Weights of a small transformer language model.
Size: 9 layers, width 640, 5 heads of 128, MLP 1728 SwiGLU, 86.6M parameters.
Architecture: RMSNorm before each block, rotary positions, no biases in attention or MLP, untied embeddings, normalized queries and keys.
Training: a variant of SOAP for these matrices, 525M tokens, 4003 steps.
Each number is 500 + 40 x the weight over its row's rms, rounded and kept within 0 to 999. Layers, rows and columns count from 0. Numbers have three digits each. The size before them is the row's rms in percent of the matrix's.

# layer 6 MLP up, 1728x640, rms 0.174, rows 993-1026, columns 0-63
099:544514484462450540489456537486525488537522465545543492425499479498532481507524467509499523511414517476423520471529523494567503562447483505520510475500507453474535535576574473419467463459502492
096:601530498503490489517523485559475456520501494502499500537416450547492540493498498555501437541482440540543528430486573546474479509506544436493517615435487547487501439381537562523501554504531442
104:515474436537519445461600587506501523486528491475499560494438512527533533532453510513475483551520503484508464549566543453628518582477485533485545375538563531550534532489520524479449521454544534
091:564471474471528394535467525544538520481534543534617512515526540485581485381513507514464501458543495517494500584456457475484549470541485570500494559565453556542469517524537496534526570460481507
095:524527461512474444436480473469521489449493484538483545511439465546480515391519516473462512456470428429517481503511527461498430526469474470397510459456430510487502513536435554428529520517581481
098:446482536563547518499563504469481442522495508523479476542512505473539449462464520500495514533502432465482554465481515517449460491505518475489441409434493475529556518539510401528458538424522493
092:440447585515467575453510514450580570496507421564467441571509541517501475494441476457527420551409441441417370549518513517501565532515461486518508511528481437547551493515474425490415460542514490
098:477592505472408499537505493408545491543532494504467528510517468497481547478452474428540500502602498551453443515483516504575460531525518530467536519510503543514492532498458507498516460481544552
104:512472499494467568483530450477482482487544467457492466474478502519558508488551578462461468559493540516476517532496572522532464425483523465394549519543453464498510470539508478528476449491573506
102:463602520393503459524472561540534441499490448445568515533466495485503549442466568481507540485469526526460493519499508544468460456570535479542458497468533500448500470508490472558485504516487509
095:511520523504507552568502397558465472491458497543450548446529436516490525540504569500449438526508465456505507433547507552513528425523483485506554473480527517482500455554521483512498519580426558
095:509459528562506556535413491481522492516443474461520564506619495546510454506483493455562544508524533515526513607526550540469487510536475552519554575509503541544490541529527537446501539517491560
099:511517530554506510462419487480480539460490558526516417526525507526487505478545486514516496483500503520496531401452528476505536539547495464484502462488583508491509428558522500519589562552530520
102:453497500451445567495426500480536525501502521426537508534486502536528498454442557489502601552541570475555414493521498490461564489469515462533470580465579550500537532549489514480485454551547462
102:543555543504465496509515518443518496467487480485505444486552476461521507511510501509493528506510389455589509419469581472492512552541450454498496525489465471455544557523460583522531446470490517
096:439475483519520573468485488582530412489453487478519501530489526436460490517517459525482428448445553471514440438526504469521524524523514558549487455529571499495477483518479454507557548488497488
095:518514520599470476521519502482412486522517492536614446523461446475602523530549450483521462461503550463495451510537512475537521595563587477585516501527521483548526580554563545561561525462493504
101:535535502456451529494472484433574492472521493465524435507535543563472422507484577482601513575516436544492469461473533491502570437491432519520438495538511509551562463561495508489506492513480523
103:426557558502491452481463505503462471441513468512522489507516549476466466483483531487498528458454519604487500422450517468509555488484480544535543553551458386494540439570517544453569548490488454
102:527494476536546517469519512495489467506429553478553496464522579486508498524499502442455516460514506461544436544460509494474461431614423581518440479531517611435555517446559489455484477445478503
104:480507492404511495535523510519466550529512569543464506489421531537447467473466511481576467476511491482467523542439508465532479537438430500563525520494540525559474481424480448560518571395503452
101:496498438464504612495498468522531500566441513557502455499517510546540488495463503478486551434426486530525491564499485465531489554513487524474510577442476539433482526549526464465522512500512391
092:416510474497506565498511437440447454491481542504516439540476541457489509589460508512567532480485491557455449411478467497546465512428546527497445462492480523520469517457521532508528499537494511
093:512498482541487482539487516552522471517560511458521510504509466517507474416516469513554539452477499532488547534551514476465519555500463550461494534510457469539513497511431480514498484533537481
103:548521453491430534535479505480411546475600534447511536528580465526490509536573479493515483502423519478509518540525495459469529521586513505569546517507452508452435515493461507488443554416470553
094:512499529499443465508494595447514538489584423499436478576476424560411518510506523474525480430424463480436481534508456521503441489478542471575487539563426521485506471476445557453504580524515463
098:454555508516451526472462454523493513469490510466499579492528548472551491496469475537529523490566521441494432595522500486535448467534531537447447463532512527452585500520566461482472482505516506
104:504505515493507488488468538487472539433524489462567474453486500466412640490473522471526557456552530477510495503505511481587469478474508392474506497507506538494450436531546517571545508561463491
104:566445512517494498512546468548438507540519442407483525517463506470475427546475504512577497504562550526531462489540491542470515546473545497524566389483502473481565531486537505500438570534471427
099:546406518459562506489460523454453511452520501542441490468503470514536444496473460557491471466445504494566499562460522570497434467443497527518582531457486518472443508511446459516497512491522500
096:454505503446510454505466502495491476476450449504500572439454516490451490626492467458547521515524530469493500478547556509457526490557516539442483480537500483527493545453538501483553482454460462
095:499498506502525503472547504538575517497492513493453491533462529506528538453490530413477493493484463506528528496579508540523539493445443539483476475462533445467514484493503412471532441503476547
098:544513425507567444496563508450493484496491510536484546495530487437510476510436559523523475573527495482524500509473459465489476543532558454471508571507482554511445500487566496500458439440515462
112:512496482494482529607428434519534547472514491485447466575537461480542511498500489492491465422472509498523471498470417517522460460438559576602508528455602507525496518529474462440521517536458393
# layer 6 MLP down (transposed), 1728x640, rms 0.173, rows 993-1025, columns 0-63
098:446498513554503490462485486572480459534526416518478552454494476492501433571479530446535517394540437521454487539535490547523510610556545509496491510468540452508452500512410477428448526489499482
099:510471462507528470559465564512523525497537556519457515488472430492563496495538556505451479475477511439475520557511507469551483591505574497518517493487514530517488490480483540393539484478549551
097:488487461486524491486468536428487536506465446475522561480489475474514518466539490459521451475495417456442529492482472505435473466495421586633542551515371546453514509495555451537512512471475450
102:425508497513478491501502487510521555576458466550522528564444540525441448486457547492539571506413525478530467473493486511545553517530573479528512459501477481468420490523538560499498465437538531
098:493529555475559520494468534536512456575478437507461549459458524495461511535449499472454520545446477505447410518518548478485563523522449474506483444481461448407487558459476610421546519553501538
105:509500501507493500450535555603536509500546446506544449531498552534476470543478506584425488487435535499555476431463445503473529469493537568506513506587492476480487487456524481490566511601445383
099:504464510532517510525441482533437564530518491531556396503478536510540514508541591523423473481481515469564513478560507438581407545596523545509480546434555546513449515519520493514473553497486446
098:493508486483499547460514517509544482485439510481475457465485529536498545546540535526519501480587503469518579565500498520459508539447545527484521500467440439518451483466504524525495511406547539
102:522513503483509527545482504488464556573506490502483520509484519479510494489462454493472472522445484543503524505475514528498432462453519403475506528511502448540491533489508454489498522480501570
101:530491465529562474519488569508494526497595549550530500565450450538532546500507527490469495502479548598487389505466424525506548497522549444455522457488473487484529514448544436481458509501491501
094:534519524565534536501469518495469500512492428512500558492408533564455534499462542507482487520523495590480490461489558528539465503502551517511542503492460503468510508527491522499453410446437506
101:431469488523495486486438426521548543543473463608460497479537536495470514509513535516487402560503452443464549491461508536485502476487493519505519451498517505547464469555515507526507507510543512
101:500468532463431421559489525484537602522507430548524463440439452468499509524511485508531527577487467506564525548586564512556485403471458505465473507485525504415429474486510493498459485448476472
100:505502535480485459506491541487464522548495541580504513408569497435544548443504471467456547508475497520522486465508502506492448484560506471518459501465517424448521504427544579477478534505509570
104:540472507459582502510505495483522513496498500546580484534514518531522526564442450541541475485454493492540493563485427496504530516436517579437497547447531511461506498465486515521407480544449522
097:520468466513599517515457491559463486508521524508498503486478580549466517475483496501511486494457548470582462493539462473503624511517460537521542483472605533542495542548549478508537595526455553
096:474453476572483488558504498437520441477447447522568515435516458483493512532527496516550458532501487522455463488483513534562499462512472433475505584513523553478531500555463484485493455541499466
100:432515498516536585502466534455563552514459518507498586514548505460584478410550461476470513492541521504539537429485552478494552536502491527504526514509535542448481552514477463507545507578511506
095:502567475492484572516464472516489481515527465558484555483456572562473530522470462451501487590386522499517572522542457523529524526490488452456524490466517504544544439504561492478493578577450503
104:450534510510511480513464547505543423568504432484456475529470483531526502535548487469496468537519537558504527487502498509500502482502553485561525510560458596507466493533428510363455603502575490
101:477532408502494509498547467526419450529501427567510508478435555532440459497476502512504467491463440488541480487433475457523490476514465547523454501498478475501497531542461469478540489526489439
102:509452490471437443471535449478524509499496585509502494557477545572580468507482514469500512516511428541424531469473491553501468490550444521523504467532553485547526527515484514500522524501478534
097:488406563526545561486488486468549507476459503522438474544540431438542480492558482520529524484454543572461480537502477414494400458502501467464456408527445510462506529458494464517507479521463505
096:496522455480487466413572543548478511467406565480470428500581549500507497558500448575527493493547535532478500497492516491554539463589522591517506509453473461575586478530531558481498494475468493
101:538547532438497495497445490519564547469484557488492527419540493492539503517505492465515511435478527494490487564425475449560520571500514457486499448478476472531510523503432513502464519499514510
098:550478441483556553511516557482497517511541498480426535543540524481449564489486512498505549498505496539523456519486474457480491501493531506423517529466495489443498476492503583517486451445480501
098:473434496543482524473514471486515466448536473472517523515464472547466506451500488396477548504529423534550565470516509419503510517505496518512532537532522524524522545501539464506429522456516491
102:501523491496471523497540463524480516475432509507452543537524470585552466554502469542478477507450484510492483489425479548484557490486467548590509519548504495464477524488465490455430476412482510
104:438501487469437528518564534538430473513509538419510557528489517495425468506474461515467509503533538534493449502533474465413458475520499544460537423499536513511568573465580513512482523574552508
095:466439468474461497500482460480509501564487493491589536461513506481481532434544514556471531532506492503447442427477520568472547524469476495503464503550449468488581483436559494509555497528467453
099:475497524489469542501510468591603582470480565501499513435535564533474493524522459520463482466564508529559516500523534457496477505437425467425491408462501517482566476443561507448512535519532534
102:457564516585545482465499518519498425531503558525476575542472529513525460566554525502479507460481522527498493501429512390517531482527441469533520450556528558536518449448490501451490544490437497
103:479454554408425432525474537474507553550501510489470452430503478453524469417553464530440499538490484426510518472518538497492516499501475519526449447532518513501524470555481493487440463517499529
# layer 6 MLP gate, 1728x640, rms 0.163, rows 994-1026, columns 0-63
096:543495524420472491455531436472508521464452511520508528546551473492454478474529520546521483552415516496573471469411517527468557488476476500548512482534438440490528484526415512451435509516483531
099:469541556502550536422530509514521488540540436483514513523575482462522416501527534460493566499513547500564473561528510559390448486510540484487495549549481510499464500562479479490586445415485496
096:562443476454473543485529532541503474470566555421592482457481562513471560462566540555528498501536457506426566491541508527495549462480429523525479463498497514530427518533526505384467490478481490
097:458424599527458503453491462584551519454453487489516563400403494518519437478566467492507475438488418507573472569529472529469496551464410464380522463480464510498526562526535512424546566581481556
095:518503534435539522526468523531462464508464463514564483499538494553463540476490512566514515463432530585558468608456469530525519518556527493577498462549480511517485469545497522524570478542451451
094:610523472577497508490526470497462564434477415471439497523561478502438469503458418533540486509440512510565544506497563548495499525559506466494474484509505475555513479493540516481479515511530553
099:505496558496574531566488486444474511580493397482421518516512455405496514503461553540455514530459513505536485537466481438494550468502530518529479444488488507538494458562476494488550533473459563
104:503494531477504413548468497470499511435503479518501516447458479512546542495444577465562477493459516506495431550531542499509491436475481526474494492511409553488557449462505447518532452534449525
097:504545518491527411486482472499481533475558513487538508467504495496484526540547465529525481530494488471493502470450519551487498471505529429463545475492407433512519529496496519467488501520532417
098:460516463629584555494515485447482483448548563533486447533480469513400557523492507495455470506482478527506390535532482465490526536457495448449517514580541536526513478477471502546503418500545546
095:482508468509458505493443494445475500568467450585557433503522500482536512487489533511525564486542540524502537579510424489451429530455502483550507481495476573511455512491542578459500489556524578
098:439514487526478495471436482552484491545461547472384532447498468541496492511503508518414499550490534518478491519495546466511560498519528492502424551537431446488482452527534529462585513462514525
102:479574520527515455539504505515546456545485458402484429525462497460441483526482501493497505540478432507463498469524454528533470547440488499505490497527454525494532534501483489483496463530585540
098:492560513532500483521411476548483446516514501502505426511555527549493490485451514512453481563508472532556499433447528415460436554551524453505512487515401559529550474539518463470503513524486467
097:482449475484515541450441522534481474501518460496486506536522512514494559492549545563527537487494523494441511510458436506477512521510458448511511450464459413471500523495472510559524484594519502
098:520465506491603517604450448468469590489529500553538488514463496536532486494462529476513455521463431451467507488506453485490526532472532497481503454538455450520517485523516505493560495525517516
101:477531449466523451506477534581475539505521434521493471472536584541508393491494538507484426506520546585577515492487546491466579457469428573433543486504413506569426448498472511456525529498515477
109:440512533452523474532549553544441511448522435479458558595579480509520566456508465437460525525521525474540475428506525557526578485462548451499522529489511463433457482456506536473539468535526507
103:497520583514479520538495527460454504545562461506517501418570536492497539571475462493455467535462504538482526431512547535494422428496510514481430525492513463493512498462543525524474546578473581
098:509524540444454488427466474479490485518497505456490522494448438498513501488449502412461501493442461512453537520541441542496507519518516464497516481506503516454518570484479489480475518531537569
096:576454601439516468492478550485520519510534524463529437492484555517455502449541574509534470562510518519457552452523473539416482508482515581473489500478419488501500502519405518460524510558498463
095:552540503534486460496482536558512525507500469552482534502554535534490515450490447485485498471499502464493560519537503504453497507543482532490539526594463386527572490583448505511466536488526488
096:514506473530519559520469509528498550445546407534487462492477545437521538537534464502447441514532484526460479487481494525458475546459495507566519511477513494482499544473406560481517483471511490
113:500495473486555479531477498534519517462520567503473457537482572435574477473449508538486502501530423500431522476480496465496474518494559553529530483472490526540545450465494526512576547565539472
096:520541511519506483465536482528562414463456560453492579394532513529562519509537509544551442467472388538577495516435485414533484423427521465545385512493487444527529528571479505554528481547494511
094:508486497525477492493472585567509492505500467482534440454522503516503517492492474490592475467510459492524554469521590531539493423546536535540507492523507500484511487563427524434496449542541531
100:517516575457488447500426504384496479502467446471576494475502475465459515454457515495440516496535493485512478490490513528559466439514504431532459476537515490511522529523509480488442495531485532
103:499509447504539471493552536501495505581465471534492456473534448538508496530543524513448444500465488556519540502461510527475429476499501489467479428529504485552425465534416483465546463461429454
100:538473526439514472464485502417456512497518519541383540553555506488561520520546484477524499504393466504521590574476514551508422485415478467531461469484484446522584510531571426530446513478541493
103:537530478437526518542463481456495486505449495584489514452447437467454505563478516479537525438555508499476505520407475498523546549484459457554476410530570475510443499470526503466556512459473509
100:512579526511544466492499452467546516515526476479493518527465484495559536530466517400469481483519545449553541477542606526441515527511559548517514563568536437560497577512494493494507512500469512
101:519498521528425503462464527524510567496458547516515415502434490481439491529501509502468515528509541432500521535584524516481517478529504538507485462556499505486533475505501433462531542519478536
113:498478515527536543532462507518511504482541553504448556526564459485560386516513469417559459446502501555487489522469442568436411491499510468500534501503544489547481495544482463496551520550496483